config.toml
num_hidden_layers = 20
hidden_size = 96
num_attention_heads = 2
num_key_value_heads = 2
head_dim = 64
intermediate_size = 384
vocab_size = 1045
hidden_act = "gelu"
norm = "layernorm"
norm_place = "pre"
norm_eps = 1e-05
positions = "alibi"
qk_norm = false
attn_scale = 0.125
bias = "all"
tie_word_embeddings = true
parallel_block = false
init = "uniform"
init_std_qkv = 0.0435
init_std_o = 0.0
init_std_up = 0.0435
init_std_down = 0.0
optimizer = "cautious_adamw"
learning_rate = 0.0024
beta1 = 0.95
beta2 = 0.99
weight_decay = 0.081
lr_head = 0.00606
warmup_steps = 380
schedule = "wsd"
decay_fraction = 0.387
decay_shape = "linear"
final_lr_fraction = 0.1
batch_tokens = [8192, 16384, 32768]
max_seq_len = 512
doc_mask = true
z_loss = 1e-05
train_tokens = 121300000
max_steps = 7779
dataset = "wikipedia_en"
Each number is 50 + 15 x the weight over its row's rms, rounded and kept within 0 to 99. Layers, rows and columns count from 0. The size before them is the row's rms in percent of the matrix's.

# o: layer 8 attention output (transposed), 128x96, rms 0.0988, rows 99-127, columns 0-95
# v: layer 8 attention value, 128x96, rms 0.0967, rows 100-127, columns 0-95
# up: layer 8 MLP up, 384x96, rms 0.122, rows 0-7, columns 0-95
# down: layer 8 MLP down (transposed), 384x96, rms 0.103, rows 0-6, columns 0-95
o99 057:48 38 54 54 61 46 76 49 81 52 28 50 61 61 63 32 52 77 50 47 34 55 38 40 70 55 45 39 28 83 67 43 81 55 52 80 68 37 43 33 70 56 47 38 54 63 58 69 43 56 29 32 18 38 46 15 35 61 67 47 69 47 35 77 33 33 52 48 62 41 37 50 43 55 58 42 79 48 47 19 39 54 43 21 31 50 69 49 68 48 49 56 61 43 31 56
v100 073:45 52 58 68 54 66 56 44 69 60 60 34 48 43 38 24 70 56 39 34 75 67 64 43 46 45 46 51 67 65 44 64 48 24 65 55 54 24 46 55 44 59 59 68 79 49 56 42 37 47 70 55 38 54 60 33 38 61 58 10 50 72 68 49 56 24 16 47 69 40 62 48 39 54 51 38 51 46 18 33 76 21 48 76 48 50 71 64 88 55 30 42 51 64 41 36
o100 077:32 23 39 15 67 55 67 24 51 30 50 39 29 42 42 66 26 33 72 60 32 47 36 59 48 40 52 55 52 56 40 49 27 77 66 62 58 68 52 52 76 50 53 37 34 22 27 62 58 64 53 42 41 44 45 51 87 58 47 64 31 41 36 77 51 49 82 74 38 67 55 59 66 61 50 49 71 63 52 35 19 65 63 33 50 56 32 72 45 56 42 53 51 62 40 59
v101 068:35 39 51 29 71 41 40 52 54 63 32 40 55 65 75 76 44 46 76 63 33 70 36 47 41 26 44 45 64 40 71 54 61 43 60 38 56 62 60 69 55 28 42 44 30 63 53 47 62 55 37 20 53 60 49 47 85 65 48 67 68 38 44 59 26 99 74 52 54 39 46 62 60 21 45 42 64 57 62 53 47 63 42 32 57 37 46 33 33 46 56 55 31 29 39 78
o101 074:49 69 39 72 17 74 33 53 57 28 51 51 39 44 57 27 69 46 36 50 70 57 56 49 42 67 43 25 43 51 58 47 50 54 63 58 18 48 47 36 17 52 37 55 64 67 55 42 38 41 47 57 25 78 69 56 12 41 37 33 59 51 28 45 74 37 35 60 62 72 50 50 33 54 45 66 60 58 49 65 77 47 53 50 43 70 99 60 43 48 59 45 50 37 46 42
v102 066:36 28 71 70 57 73 56 46 48 77 34 49 46 49 57 09 52 47 42 61 73 40 59 48 36 54 12 46 59 68 51 51 31 41 55 54 50 63 39 64 65 58 57 49 44 43 63 32 62 54 78 52 59 66 31 35 10 50 62 84 43 46 50 53 29 23 38 42 58 60 70 30 40 43 37 36 42 48 45 52 41 26 63 84 58 62 53 44 68 53 46 44 46 34 84 40
o102 068:44 63 25 45 64 44 64 37 65 31 66 19 93 66 61 74 46 60 38 45 33 32 22 43 56 59 40 79 70 64 61 42 45 63 18 25 49 50 44 56 37 42 59 38 49 46 42 45 53 58 61 47 47 16 76 43 69 53 61 57 24 51 51 40 57 63 65 73 38 49 27 66 78 59 76 48 34 57 39 51 44 55 62 35 45 56 24 58 39 59 46 36 59 68 41 36
v103 061:48 68 33 44 21 27 53 44 26 29 60 77 51 42 45 40 37 51 55 51 56 65 58 62 50 29 52 47 29 23 65 50 60 80 57 43 59 47 62 24 49 59 45 46 64 50 33 73 60 50 20 35 31 37 55 66 75 39 53 26 53 65 45 58 30 59 57 47 58 46 49 61 62 38 50 69 44 85 31 42 31 70 68 46 08 51 39 34 75 51 49 49 75 62 34 54
o103 049:71 81 42 38 39 69 45 55 44 83 61 48 16 49 46 63 48 48 58 62 58 48 50 56 56 55 53 58 33 47 48 39 52 40 88 38 60 49 51 65 53 55 50 46 19 41 60 39 46 51 61 62 61 74 29 56 15 47 56 36 56 34 94 51 49 17 42 48 69 49 50 48 44 44 43 47 71 28 63 52 51 48 38 48 67 42 51 32 24 32 55 72 08 71 56 64
v104 060:36 87 47 57 34 51 50 45 68 44 83 50 51 46 72 37 69 72 47 53 79 36 47 33 49 35 56 51 42 51 54 51 69 54 67 37 61 44 64 22 62 31 50 52 85 47 36 50 54 68 11 40 28 66 34 32 45 30 44 23 67 48 59 50 76 51 33 51 40 51 51 53 43 50 48 77 59 33 37 48 16 35 51 57 66 22 63 62 63 54 61 56 58 71 35 53
o104 059:53 59 39 61 57 58 72 48 50 99 44 62 33 71 35 67 48 29 66 66 60 55 56 77 54 66 35 43 53 46 74 47 37 76 55 67 51 62 46 56 77 56 48 56 25 32 32 58 36 37 38 36 36 60 43 40 37 56 66 49 26 36 68 90 53 34 55 35 56 47 55 51 58 47 29 33 53 61 52 33 57 46 24 44 49 55 17 36 64 30 37 40 32 71 59 54
v105 085:45 54 52 45 47 68 55 28 49 66 61 41 62 50 62 33 48 61 62 72 80 41 60 52 29 26 30 80 61 65 67 55 37 43 70 62 52 35 59 51 66 58 63 53 52 55 56 00 44 34 84 52 39 62 55 31 36 56 46 46 41 57 67 75 37 38 28 50 53 48 74 44 37 24 35 39 47 52 24 44 30 34 40 80 56 83 58 58 51 54 30 32 42 44 63 53
o105 088:17 45 16 40 51 75 74 42 71 22 58 36 32 67 56 44 32 46 56 59 40 42 15 44 57 48 38 56 60 54 40 42 43 55 55 65 57 58 51 58 44 41 48 42 47 10 35 63 66 63 34 37 18 47 60 40 61 51 78 46 48 56 52 84 61 45 70 66 55 64 29 67 59 83 62 64 81 51 48 33 45 59 35 38 41 62 35 61 59 33 58 45 58 64 38 44
v106 052:48 79 38 33 49 59 38 70 63 50 64 35 48 51 41 47 53 52 26 72 28 44 63 41 63 55 63 31 54 46 60 45 31 51 60 50 48 65 25 51 47 51 41 37 57 46 74 36 45 46 48 49 45 37 44 34 64 35 59 67 48 55 68 30 44 61 48 40 16 52 63 48 65 36 65 65 64 88 73 67 14 89 39 48 81 53 42 25 77 56 42 45 42 66 20 35
o106 048:49 61 42 37 62 44 74 42 46 75 24 37 44 53 59 65 48 59 55 34 79 63 38 40 30 52 10 56 50 50 78 43 62 43 53 47 65 75 53 44 62 65 47 50 53 74 20 61 69 72 50 54 44 62 42 45 50 66 34 51 42 26 45 71 27 34 30 51 60 44 30 66 35 69 41 44 56 41 29 14 61 41 65 42 43 38 28 61 44 59 63 70 23 55 84 42
v107 065:64 45 63 47 24 57 56 55 50 51 58 60 47 44 32 56 43 46 56 54 52 54 46 41 55 56 48 59 45 52 39 62 33 45 69 73 32 44 36 41 59 83 73 59 44 56 74 13 33 40 57 32 62 44 53 43 44 57 64 45 38 58 61 43 33 50 44 39 16 46 60 71 57 58 69 18 43 84 43 40 64 28 40 68 37 55 67 59 54 42 39 43 00 28 39 24
o107 062:38 59 31 51 67 20 66 33 41 29 42 32 55 60 76 34 45 57 66 48 51 51 44 51 44 34 16 49 59 41 60 51 51 34 55 14 89 65 47 53 45 17 53 42 36 43 15 65 66 74 68 61 48 52 41 48 48 51 67 57 53 77 63 75 44 46 38 58 58 51 34 57 43 56 52 44 65 42 42 41 42 41 75 41 80 56 53 60 58 25 58 32 85 59 37 58
v108 071:47 54 77 62 45 59 59 85 49 56 48 72 32 53 42 16 56 50 39 20 64 72 49 37 43 63 56 27 34 43 70 50 51 45 38 48 63 59 40 54 54 74 50 57 71 39 45 93 59 74 57 31 53 30 40 38 40 41 48 52 34 50 41 41 82 36 63 43 42 35 52 54 37 59 51 60 43 46 54 26 56 23 72 53 49 40 86 54 83 52 49 42 55 81 34 44
o108 073:57 57 43 63 65 26 18 45 39 59 51 37 75 41 40 97 49 38 60 62 55 43 55 74 46 69 29 52 49 67 39 57 29 72 45 30 41 59 37 49 66 54 67 49 32 88 43 37 33 44 73 70 67 41 40 66 53 59 59 54 33 45 58 31 39 45 46 44 35 57 54 35 80 38 51 23 27 41 40 73 33 71 56 62 69 48 28 46 48 74 47 43 46 36 59 52
v109 067:47 56 35 33 46 49 51 21 48 32 54 05 60 53 49 41 43 64 68 73 42 46 54 86 53 38 64 81 59 38 78 54 51 63 34 41 52 38 89 41 40 55 53 49 73 58 39 52 48 35 34 49 67 72 23 52 56 62 37 23 44 46 47 60 40 73 45 42 65 46 20 60 44 54 52 34 51 61 38 29 28 54 50 44 66 62 56 61 49 42 64 61 49 86 30 66
o109 072:61 44 57 87 32 66 40 59 36 67 47 84 20 38 64 33 44 58 42 54 52 53 27 36 50 70 60 29 13 54 25 62 60 31 74 67 29 34 43 43 53 50 65 60 33 36 57 46 60 47 44 35 46 51 59 50 43 40 65 38 72 45 50 76 57 30 48 52 67 49 58 51 50 44 56 73 81 39 67 74 42 46 23 43 33 50 71 44 65 26 37 55 65 32 40 63
v110 060:66 27 64 48 20 22 49 40 37 29 34 95 47 47 52 59 39 48 58 55 49 44 43 52 56 26 43 64 15 62 37 50 38 79 55 59 38 46 44 06 39 67 35 49 30 53 52 39 60 58 43 61 57 35 50 48 54 41 75 43 60 45 37 51 36 43 53 52 57 76 77 51 51 62 49 38 48 79 57 51 28 51 55 61 38 21 55 42 49 49 49 45 53 17 63 84
o110 053:69 74 32 49 70 43 52 65 27 58 60 38 51 59 69 43 59 35 55 25 39 43 61 58 57 40 71 49 68 25 48 52 70 55 58 07 59 57 59 84 61 31 49 41 44 16 39 55 31 41 72 36 64 57 30 65 58 49 48 50 46 81 81 63 67 51 44 27 36 38 27 49 45 45 63 61 48 34 45 45 58 29 44 70 63 55 40 51 28 30 57 32 50 78 46 45
v111 071:57 54 38 47 43 71 58 72 45 32 35 49 53 54 54 57 54 46 61 61 91 38 33 57 52 71 48 68 58 45 13 60 42 70 66 43 74 45 35 56 56 70 68 62 58 53 45 31 26 22 45 46 42 42 57 71 19 55 43 34 52 47 90 56 40 39 43 43 42 47 50 63 41 41 43 58 55 46 42 61 83 18 22 43 18 63 40 51 36 57 49 48 33 58 69 26
o111 068:49 60 54 22 51 75 77 52 71 44 67 53 24 67 28 33 57 38 65 36 43 32 64 35 49 33 38 54 56 52 65 26 27 23 33 99 60 53 60 50 40 39 27 36 60 22 47 61 66 64 45 59 46 41 52 31 68 39 38 46 62 79 38 55 46 49 44 75 66 66 50 54 24 55 34 37 52 57 56 55 64 61 49 59 64 52 43 38 66 25 40 54 42 54 52 70
v112 070:46 30 62 49 82 68 46 37 67 62 20 29 49 61 61 53 63 76 39 63 59 77 36 73 35 43 54 42 61 31 59 47 66 17 42 43 47 72 54 81 63 09 18 41 60 46 48 74 55 50 78 58 52 57 32 20 46 69 52 46 53 53 39 65 40 49 65 45 70 50 33 44 71 29 35 47 59 21 50 35 59 55 49 59 59 62 51 55 62 51 56 61 58 59 57 42
o112 068:39 62 45 48 36 58 27 45 48 48 51 52 56 36 44 24 43 23 40 41 71 33 34 29 45 67 55 59 55 61 39 47 50 69 63 57 07 34 45 42 22 64 80 46 48 94 51 31 52 36 47 36 44 69 90 54 54 37 31 44 52 48 33 40 64 48 68 68 57 65 67 55 53 52 70 65 17 55 55 56 58 62 61 49 30 66 71 64 64 71 36 51 44 52 32 57
v113 070:70 60 57 51 41 37 51 77 28 24 33 48 47 42 29 53 49 49 55 62 77 77 43 65 53 42 60 76 26 58 64 37 44 63 38 55 50 52 70 33 49 62 54 46 21 45 80 47 36 28 55 16 75 35 23 71 47 61 46 57 48 28 47 44 53 61 75 46 54 53 14 49 53 48 53 56 39 46 69 52 57 20 58 49 56 71 45 52 55 46 71 42 10 60 48 72
o113 075:70 56 56 93 47 35 50 55 35 81 47 67 49 50 72 42 61 60 45 38 47 35 56 31 54 76 43 37 27 48 27 66 51 39 42 30 36 59 43 48 26 43 66 48 65 76 49 40 42 44 52 71 77 50 56 49 33 32 72 51 62 73 47 42 36 42 24 37 41 52 67 48 41 50 61 22 18 38 43 66 39 60 51 71 70 47 48 23 56 38 42 56 90 65 55 51
v114 064:46 48 52 68 42 26 54 63 67 56 70 65 57 44 55 35 65 53 21 45 83 27 29 43 38 78 69 43 54 42 27 44 64 31 47 55 47 54 59 58 39 28 56 58 56 39 57 40 49 66 51 40 47 33 48 36 23 51 26 22 48 71 47 57 60 22 60 58 67 70 56 20 30 62 16 56 62 38 50 72 65 40 20 46 47 14 53 57 64 61 55 52 47 50 72 44
o114 067:68 52 61 19 77 48 65 60 58 59 36 55 32 58 17 62 41 53 57 39 53 27 48 51 67 47 51 49 60 38 57 57 41 68 44 57 59 57 49 49 64 52 59 48 53 41 32 53 51 32 48 71 52 73 39 56 99 49 40 44 38 41 42 19 48 67 62 59 34 33 61 72 62 28 52 34 06 45 44 28 41 69 38 65 52 62 33 53 53 87 32 44 39 53 48 48
v115 067:36 31 67 33 72 42 41 47 57 59 61 59 57 46 74 57 57 56 59 44 56 76 56 46 33 12 45 34 51 75 51 39 42 04 52 44 20 54 48 65 42 23 14 59 56 52 71 57 46 62 57 54 43 69 52 27 63 46 57 51 57 51 42 52 58 66 44 57 60 38 71 67 42 58 52 79 51 46 56 75 25 42 65 74 41 19 24 62 49 47 45 39 42 20 50 51
o115 069:51 53 37 48 44 52 53 57 52 44 31 19 50 39 49 41 34 37 58 39 32 52 54 50 63 41 49 44 68 45 46 48 67 99 71 49 39 60 62 50 60 52 55 36 53 61 50 52 36 36 49 35 21 36 59 60 44 49 57 49 42 43 39 68 54 44 74 51 38 75 28 54 50 49 65 57 55 42 31 00 70 54 61 36 59 84 74 58 33 54 49 57 55 90 37 45
v116 049:32 58 65 55 28 51 55 58 65 51 59 73 38 44 45 16 61 54 33 46 62 38 72 36 38 31 40 22 58 73 36 54 59 36 63 50 65 63 42 45 53 73 62 65 73 44 33 34 69 54 63 74 49 44 41 60 27 35 58 65 54 33 60 56 64 41 21 46 50 40 58 61 45 46 64 78 34 34 43 36 72 26 57 64 81 45 61 53 62 49 25 38 44 82 73 23
o116 048:38 54 31 57 80 47 77 38 46 47 54 11 71 58 59 89 48 32 80 62 46 57 35 61 61 42 32 76 71 50 55 28 42 82 50 52 63 64 42 63 72 42 48 54 49 34 38 57 21 63 50 50 37 34 45 41 73 64 66 46 28 62 60 60 27 50 50 57 38 68 33 25 62 71 50 15 60 53 36 31 44 48 53 52 50 49 31 58 57 49 45 42 71 55 46 50
v117 074:58 61 50 54 28 76 58 35 39 45 49 31 49 40 51 32 45 56 57 73 60 57 50 69 56 52 28 65 35 55 39 64 30 82 75 56 67 39 53 51 66 74 79 70 52 58 42 25 33 12 71 48 59 34 43 45 24 58 54 56 53 42 69 55 26 33 33 38 55 52 47 63 37 48 57 29 40 48 37 30 61 26 22 55 54 70 54 49 64 38 57 37 40 90 61 40
o117 075:44 61 31 67 56 56 65 36 54 41 68 61 18 93 67 40 55 47 54 57 51 34 44 25 44 70 51 69 50 56 46 30 38 12 33 69 63 45 48 47 24 42 49 29 36 17 58 50 68 69 47 48 57 25 57 39 56 47 67 39 53 82 43 75 33 52 48 69 63 49 38 57 57 64 49 56 67 54 69 80 34 55 69 41 49 45 36 39 48 18 36 44 67 40 49 63
v118 069:40 86 43 25 21 18 46 59 55 53 57 46 61 45 56 14 56 68 48 49 48 32 78 65 33 34 50 67 80 28 63 47 56 86 57 65 51 50 71 17 52 39 34 60 50 51 53 38 63 47 59 25 59 65 38 65 50 35 19 38 51 45 53 56 33 47 50 37 46 44 53 62 63 46 48 39 50 65 43 34 35 53 68 60 77 77 38 51 57 44 57 47 26 71 53 67
o118 068:58 48 28 86 67 67 79 34 40 63 49 61 45 50 68 59 43 47 52 80 70 46 23 46 62 78 30 47 08 46 53 41 76 48 53 38 68 54 52 56 56 36 71 36 36 57 33 62 48 56 44 55 31 61 54 34 52 47 84 51 47 38 77 66 55 26 30 53 37 47 43 31 58 54 47 38 51 43 51 63 52 37 13 51 44 48 50 19 54 34 53 49 61 79 45 38
v119 063:56 56 47 64 62 39 54 63 64 41 55 33 55 48 31 42 58 55 40 65 70 51 22 73 49 57 24 58 43 40 29 67 49 37 63 51 65 48 54 73 44 54 58 65 53 40 57 63 43 21 57 49 55 61 60 35 47 64 50 10 69 60 73 29 16 55 45 41 67 40 49 64 52 56 38 38 62 43 32 67 86 39 28 35 22 44 41 37 76 57 60 48 32 80 51 14
o119 059:62 54 56 24 56 64 75 31 43 52 60 74 01 49 42 52 40 43 56 55 58 39 62 36 38 41 60 68 61 46 53 32 38 38 63 81 43 46 63 29 17 42 46 48 59 51 37 46 63 67 51 66 54 52 59 55 70 33 24 33 53 30 40 66 49 54 48 95 58 57 66 60 12 33 46 62 41 57 66 44 42 63 67 61 50 54 48 69 44 48 28 62 54 44 65 77
v120 071:57 29 62 43 64 39 51 33 51 57 15 74 53 53 59 54 68 60 49 36 26 77 25 51 47 40 56 31 65 47 43 45 41 54 26 46 54 68 86 63 48 15 30 47 44 45 48 95 50 33 39 77 74 53 35 57 55 53 23 58 33 53 13 59 56 48 81 44 62 40 42 51 58 52 48 49 57 49 56 56 61 39 45 42 50 61 23 67 57 41 65 67 53 73 58 52
o120 070:59 49 61 74 33 41 23 67 41 39 50 54 56 50 43 31 38 43 36 46 53 25 63 32 79 76 69 44 27 39 50 52 76 45 49 48 20 27 31 46 29 65 80 48 43 99 61 33 52 39 53 37 57 50 59 42 58 40 48 55 80 43 46 31 52 56 46 51 53 62 58 35 57 22 65 67 23 42 62 67 62 68 68 59 43 41 73 31 44 71 37 48 50 54 35 57
v121 073:38 56 44 65 46 61 57 74 73 58 71 45 43 49 40 09 61 49 42 41 72 13 92 30 34 50 44 55 49 45 62 62 56 30 57 55 48 55 22 46 63 65 45 44 66 43 32 44 68 78 77 32 30 49 65 40 28 41 68 51 40 51 67 57 53 22 32 53 50 62 61 48 46 27 46 64 29 57 46 37 62 39 57 78 60 37 62 37 56 62 32 26 64 39 59 47
o121 082:32 55 40 20 63 55 61 36 54 52 53 35 76 54 44 93 45 44 63 55 52 65 13 74 42 31 22 72 71 68 50 33 26 81 45 41 77 76 59 62 66 39 41 47 45 29 38 55 43 56 63 62 35 44 42 51 59 63 60 58 23 55 59 44 52 55 60 72 35 46 41 45 54 75 48 31 50 51 28 44 39 51 37 50 43 60 13 56 54 46 63 53 27 62 48 40
v122 085:38 63 51 51 53 52 45 32 46 35 47 30 50 50 49 59 46 56 44 61 51 69 52 66 59 38 37 68 34 78 60 34 52 35 46 47 23 55 58 62 54 38 48 42 19 57 72 54 56 31 49 61 50 52 49 45 62 54 33 90 51 32 46 39 49 86 57 49 47 46 20 44 75 49 58 67 50 36 56 77 21 52 60 55 85 99 32 45 23 44 62 49 36 74 60 45
o122 079:63 39 49 72 44 45 67 61 52 72 45 63 62 56 86 36 51 68 35 55 43 39 42 22 43 68 66 35 53 57 55 59 59 56 51 48 49 32 40 40 14 63 65 41 75 73 63 35 56 45 28 37 53 32 64 52 00 49 89 46 59 44 41 70 44 33 45 27 55 54 50 51 36 57 66 39 45 57 50 26 59 46 57 41 38 37 46 44 66 63 68 56 83 42 60 50
v123 065:41 58 55 80 32 55 56 57 67 73 69 42 42 40 57 29 68 56 43 40 91 36 49 21 39 59 56 44 44 54 62 48 51 40 49 65 39 48 48 54 65 31 52 52 48 44 68 22 44 67 86 53 53 43 38 29 11 44 50 57 43 59 49 57 56 20 41 57 33 53 77 31 36 58 40 45 37 35 34 37 35 18 67 67 70 51 68 67 64 47 48 36 43 59 71 22
o123 073:43 49 47 44 90 39 56 42 55 61 47 34 76 67 53 58 34 49 39 64 26 40 34 58 67 58 34 62 60 61 42 53 39 61 32 33 75 58 36 49 53 53 74 40 39 62 25 56 62 47 39 52 54 35 42 45 69 65 74 70 13 42 51 45 57 58 74 40 28 37 31 61 87 57 53 29 37 61 42 36 35 66 42 51 51 55 07 53 52 84 42 37 62 59 41 39
v124 061:36 60 41 42 16 41 49 72 62 47 60 56 53 46 49 41 83 52 56 61 73 45 44 32 38 38 64 38 83 50 66 44 60 60 35 61 70 57 60 34 60 59 63 43 71 44 44 37 72 54 45 45 54 63 36 86 32 48 31 61 15 48 63 35 60 28 54 44 13 19 29 47 54 55 69 36 40 37 33 32 42 43 71 50 69 52 55 64 67 52 36 49 45 60 37 21
o124 057:51 57 41 74 71 47 49 56 53 59 43 37 77 35 42 80 39 64 71 50 49 58 49 61 63 69 20 47 13 58 46 50 59 35 50 54 43 42 32 60 76 38 41 69 49 94 34 73 33 58 46 69 33 44 42 33 53 44 75 42 43 28 64 70 60 32 23 41 45 61 46 26 30 57 40 54 56 51 57 53 39 74 08 56 45 45 47 41 73 66 52 37 50 44 47 56
v125 062:48 75 38 18 29 30 44 53 36 55 82 53 52 34 53 68 50 49 58 53 36 62 53 47 69 53 40 78 61 52 62 50 51 76 59 70 39 35 43 26 58 66 56 56 27 56 82 38 45 32 50 21 61 67 57 63 62 52 42 62 47 49 53 26 31 69 65 51 39 21 37 65 43 63 68 29 39 65 46 58 18 41 68 51 57 77 43 54 29 38 64 45 14 46 43 51
o125 058:63 41 48 94 57 34 56 42 53 47 36 59 54 53 82 44 39 82 55 66 57 55 62 52 45 62 51 31 18 52 50 48 70 33 45 19 68 36 59 44 44 31 45 46 54 66 44 60 58 58 50 66 43 38 38 51 15 48 94 44 45 37 65 79 59 44 18 25 40 46 38 49 40 57 34 48 71 44 67 39 48 52 39 44 62 48 63 27 58 24 63 53 74 61 48 52
v126 082:44 62 44 53 39 71 53 63 44 49 58 43 43 42 68 33 70 41 63 31 87 43 45 52 49 48 63 76 52 49 55 58 32 31 59 48 53 50 48 68 43 54 48 61 99 47 68 55 28 45 07 57 42 54 56 45 43 69 48 61 33 57 61 55 69 33 48 40 31 38 54 63 45 56 64 88 48 68 35 56 58 03 50 68 15 44 41 57 49 57 48 47 34 60 35 34
o126 077:52 53 50 25 43 52 61 50 67 63 45 51 52 72 32 63 42 51 59 52 22 48 60 45 64 48 21 38 40 65 62 28 26 60 65 89 76 66 40 45 59 52 51 31 21 48 30 64 69 62 74 33 44 27 43 37 24 39 57 54 67 55 49 63 32 40 46 69 50 79 39 68 49 39 45 16 69 38 34 28 59 65 44 43 75 60 28 35 61 43 43 60 35 70 48 57
v127 066:23 46 35 36 39 36 52 53 73 60 57 64 63 59 84 54 65 54 57 60 52 41 25 48 41 46 23 50 56 61 48 51 34 54 74 46 61 62 46 55 43 27 34 58 61 48 48 60 46 49 28 84 57 44 43 28 38 34 33 38 64 65 53 56 27 64 61 41 59 38 57 63 49 49 38 52 64 58 35 63 40 37 36 20 68 64 38 47 39 49 73 72 65 99 40 28
o127 067:59 79 54 54 47 80 59 57 50 39 59 53 16 75 34 46 53 54 43 69 43 23 77 38 61 60 82 61 52 43 56 25 59 51 50 99 52 40 48 46 27 43 48 47 42 61 44 45 75 65 36 22 33 53 50 47 42 54 44 44 51 31 39 67 70 36 43 70 40 61 32 46 40 36 39 77 62 55 53 44 69 71 35 58 31 45 32 56 52 61 35 43 26 28 59 53
up0 087:46 41 50 57 63 71 42 49 59 58 43 46 77 17 53 47 53 40 64 67 80 59 34 41 53 62 21 68 54 43 48 60 20 54 32 82 37 65 26 37 50 54 57 35 35 64 57 56 49 42 55 73 19 39 54 39 44 41 43 64 56 26 55 81 24 30 49 60 71 33 47 45 68 53 52 47 55 74 43 61 43 40 54 32 55 75 47 73 35 62 35 44 54 34 80 23
down0 094:34 53 66 23 26 39 76 36 53 37 47 44 31 57 70 29 37 77 48 32 61 70 41 57 55 55 59 52 57 34 54 33 51 29 68 62 49 33 79 49 80 54 38 35 77 44 47 33 55 50 42 59 51 62 61 48 66 37 54 61 47 63 70 60 56 48 50 35 46 51 70 56 82 20 36 68 56 19 50 28 57 28 63 50 82 53 34 37 40 48 41 68 52 71 23 48
up1 112:48 52 59 49 51 56 29 25 62 63 64 45 67 64 57 34 52 44 50 35 69 47 49 24 50 24 45 37 72 16 15 72 34 53 57 66 45 66 47 53 72 45 38 70 74 54 31 42 52 56 61 13 49 42 78 41 44 61 74 83 42 66 43 33 27 28 50 38 30 67 47 70 42 43 64 74 58 29 60 38 45 40 61 38 42 56 51 62 78 53 55 48 53 53 46 33
down1 108:71 47 90 50 60 39 39 34 80 57 42 62 55 55 68 45 83 60 17 43 48 15 69 35 41 41 45 51 78 30 31 65 55 50 47 61 28 42 60 60 69 44 37 58 69 65 34 42 45 47 54 42 70 66 76 61 59 61 42 60 41 48 33 41 56 49 40 47 41 44 42 44 43 58 56 42 43 44 38 37 52 41 40 52 26 78 41 49 86 32 41 52 49 81 46 17
up2 123:42 40 50 56 58 52 49 29 35 15 27 29 64 52 48 56 61 69 58 68 73 36 45 68 62 77 45 52 46 38 66 66 28 33 82 40 27 37 65 52 57 57 56 41 66 57 50 48 42 45 54 55 36 54 69 26 34 35 46 75 50 33 51 70 38 53 70 54 61 44 57 66 46 44 10 36 69 44 53 55 34 44 64 19 62 41 37 18 55 74 42 36 69 63 58 28
down2 119:39 54 43 10 30 46 58 36 56 40 51 37 61 49 51 70 70 42 35 37 50 33 46 49 68 52 52 40 66 27 43 78 53 52 64 45 54 22 50 43 73 57 47 48 43 66 58 47 46 34 41 70 61 35 15 39 75 40 51 42 86 66 47 55 31 28 66 62 39 70 63 54 48 63 90 64 50 69 51 69 45 46 21 60 66 47 49 39 58 61 58 55 38 09 60 40
up3 094:40 31 53 61 46 59 46 61 37 33 55 39 57 46 45 39 24 53 57 34 58 55 62 30 91 56 33 50 85 65 61 58 42 40 47 43 39 48 65 26 59 74 37 55 49 55 41 72 37 13 76 55 46 51 82 63 48 58 62 51 44 70 71 77 69 46 50 46 61 36 39 56 48 49 36 33 61 24 51 57 44 28 39 13 47 37 32 34 45 65 67 40 32 77 41 66
down3 094:52 44 46 63 55 47 54 66 56 56 63 53 56 52 74 71 44 30 33 63 21 37 60 58 54 55 28 64 64 79 39 39 37 75 33 41 52 47 48 52 39 40 34 55 57 59 39 55 52 49 50 54 48 58 76 62 80 40 27 50 67 50 66 44 82 56 75 58 30 34 40 49 52 39 45 22 68 28 43 61 76 37 46 24 44 28 75 31 13 66 45 37 52 77 25 39
up4 094:42 43 34 42 68 62 45 57 65 63 52 34 70 55 50 59 27 51 57 24 65 76 47 56 52 47 47 38 41 51 44 80 27 39 20 59 54 72 59 39 75 42 74 59 62 57 39 48 53 35 51 57 43 20 37 20 67 49 48 56 60 75 37 60 71 48 19 44 60 34 20 35 30 50 58 71 58 84 48 32 42 66 25 45 37 69 54 54 58 46 62 38 20 56 57 61
down4 092:52 21 50 38 51 55 56 30 66 42 54 57 37 65 60 39 26 58 41 60 83 67 45 62 40 50 63 67 15 66 49 62 44 63 61 52 28 59 83 48 60 50 70 48 35 57 22 61 24 42 55 58 23 37 40 22 56 47 73 38 30 44 68 58 69 69 45 36 57 53 37 46 52 47 44 26 61 50 48 35 52 58 59 61 09 47 52 43 42 56 74 62 54 84 27 58
up5 109:35 38 16 50 23 72 42 52 25 63 69 47 57 56 53 49 60 68 51 39 36 57 26 61 63 36 58 23 65 39 52 55 36 55 59 46 44 33 52 32 61 43 62 68 66 77 44 60 57 19 50 54 22 46 67 52 49 37 52 58 35 85 34 48 34 37 60 52 36 52 47 28 34 55 25 26 55 59 74 64 70 69 82 39 40 45 54 46 51 52 58 49 29 87 49 36
down5 100:69 49 60 35 37 44 47 37 59 43 23 67 27 36 14 22 58 43 81 33 32 60 72 98 60 60 66 54 33 39 44 49 47 29 46 70 32 45 36 48 68 41 65 55 60 77 49 53 36 47 49 65 62 51 37 52 46 38 44 46 48 61 49 49 49 30 68 58 27 66 15 55 46 44 51 50 51 37 63 65 71 21 57 59 51 59 51 81 62 34 41 58 61 37 70 47
up6 114:28 51 55 45 34 28 32 57 62 36 39 44 50 61 48 27 56 46 66 69 23 61 58 63 51 29 46 27 60 60 59 65 34 39 92 43 31 82 62 44 84 48 39 46 70 70 46 40 57 47 76 68 48 44 45 54 58 41 65 62 34 31 53 58 34 32 40 25 65 37 26 53 20 75 47 53 53 48 58 39 66 34 33 61 52 62 44 50 57 53 63 71 83 55 58 32
down6 121:57 45 51 76 60 69 56 56 59 50 41 27 53 40 68 78 59 55 44 25 49 64 48 51 45 44 60 25 54 71 47 54 24 67 49 20 47 76 27 47 35 41 50 33 63 97 38 63 29 38 64 49 70 32 53 66 40 44 72 74 13 63 39 54 51 64 32 37 38 71 56 41 41 60 43 29 57 71 30 37 57 53 39 51 42 61 57 72 57 38 38 29 64 43 54 57
up7 104:58 31 50 32 36 42 53 32 25 36 45 43 59 49 40 43 63 40 72 46 34 51 34 55 52 62 48 51 38 40 36 72 34 26 69 66 38 64 43 14 53 51 46 45 45 52 54 28 74 60 60 07 67 42 52 53 56 41 64 50 55 37 56 79 10 29 53 39 56 52 71 89 54 62 45 64 75 45 47 32 31 26 70 49 55 43 51 71 54 71 46 55 71 41 70 46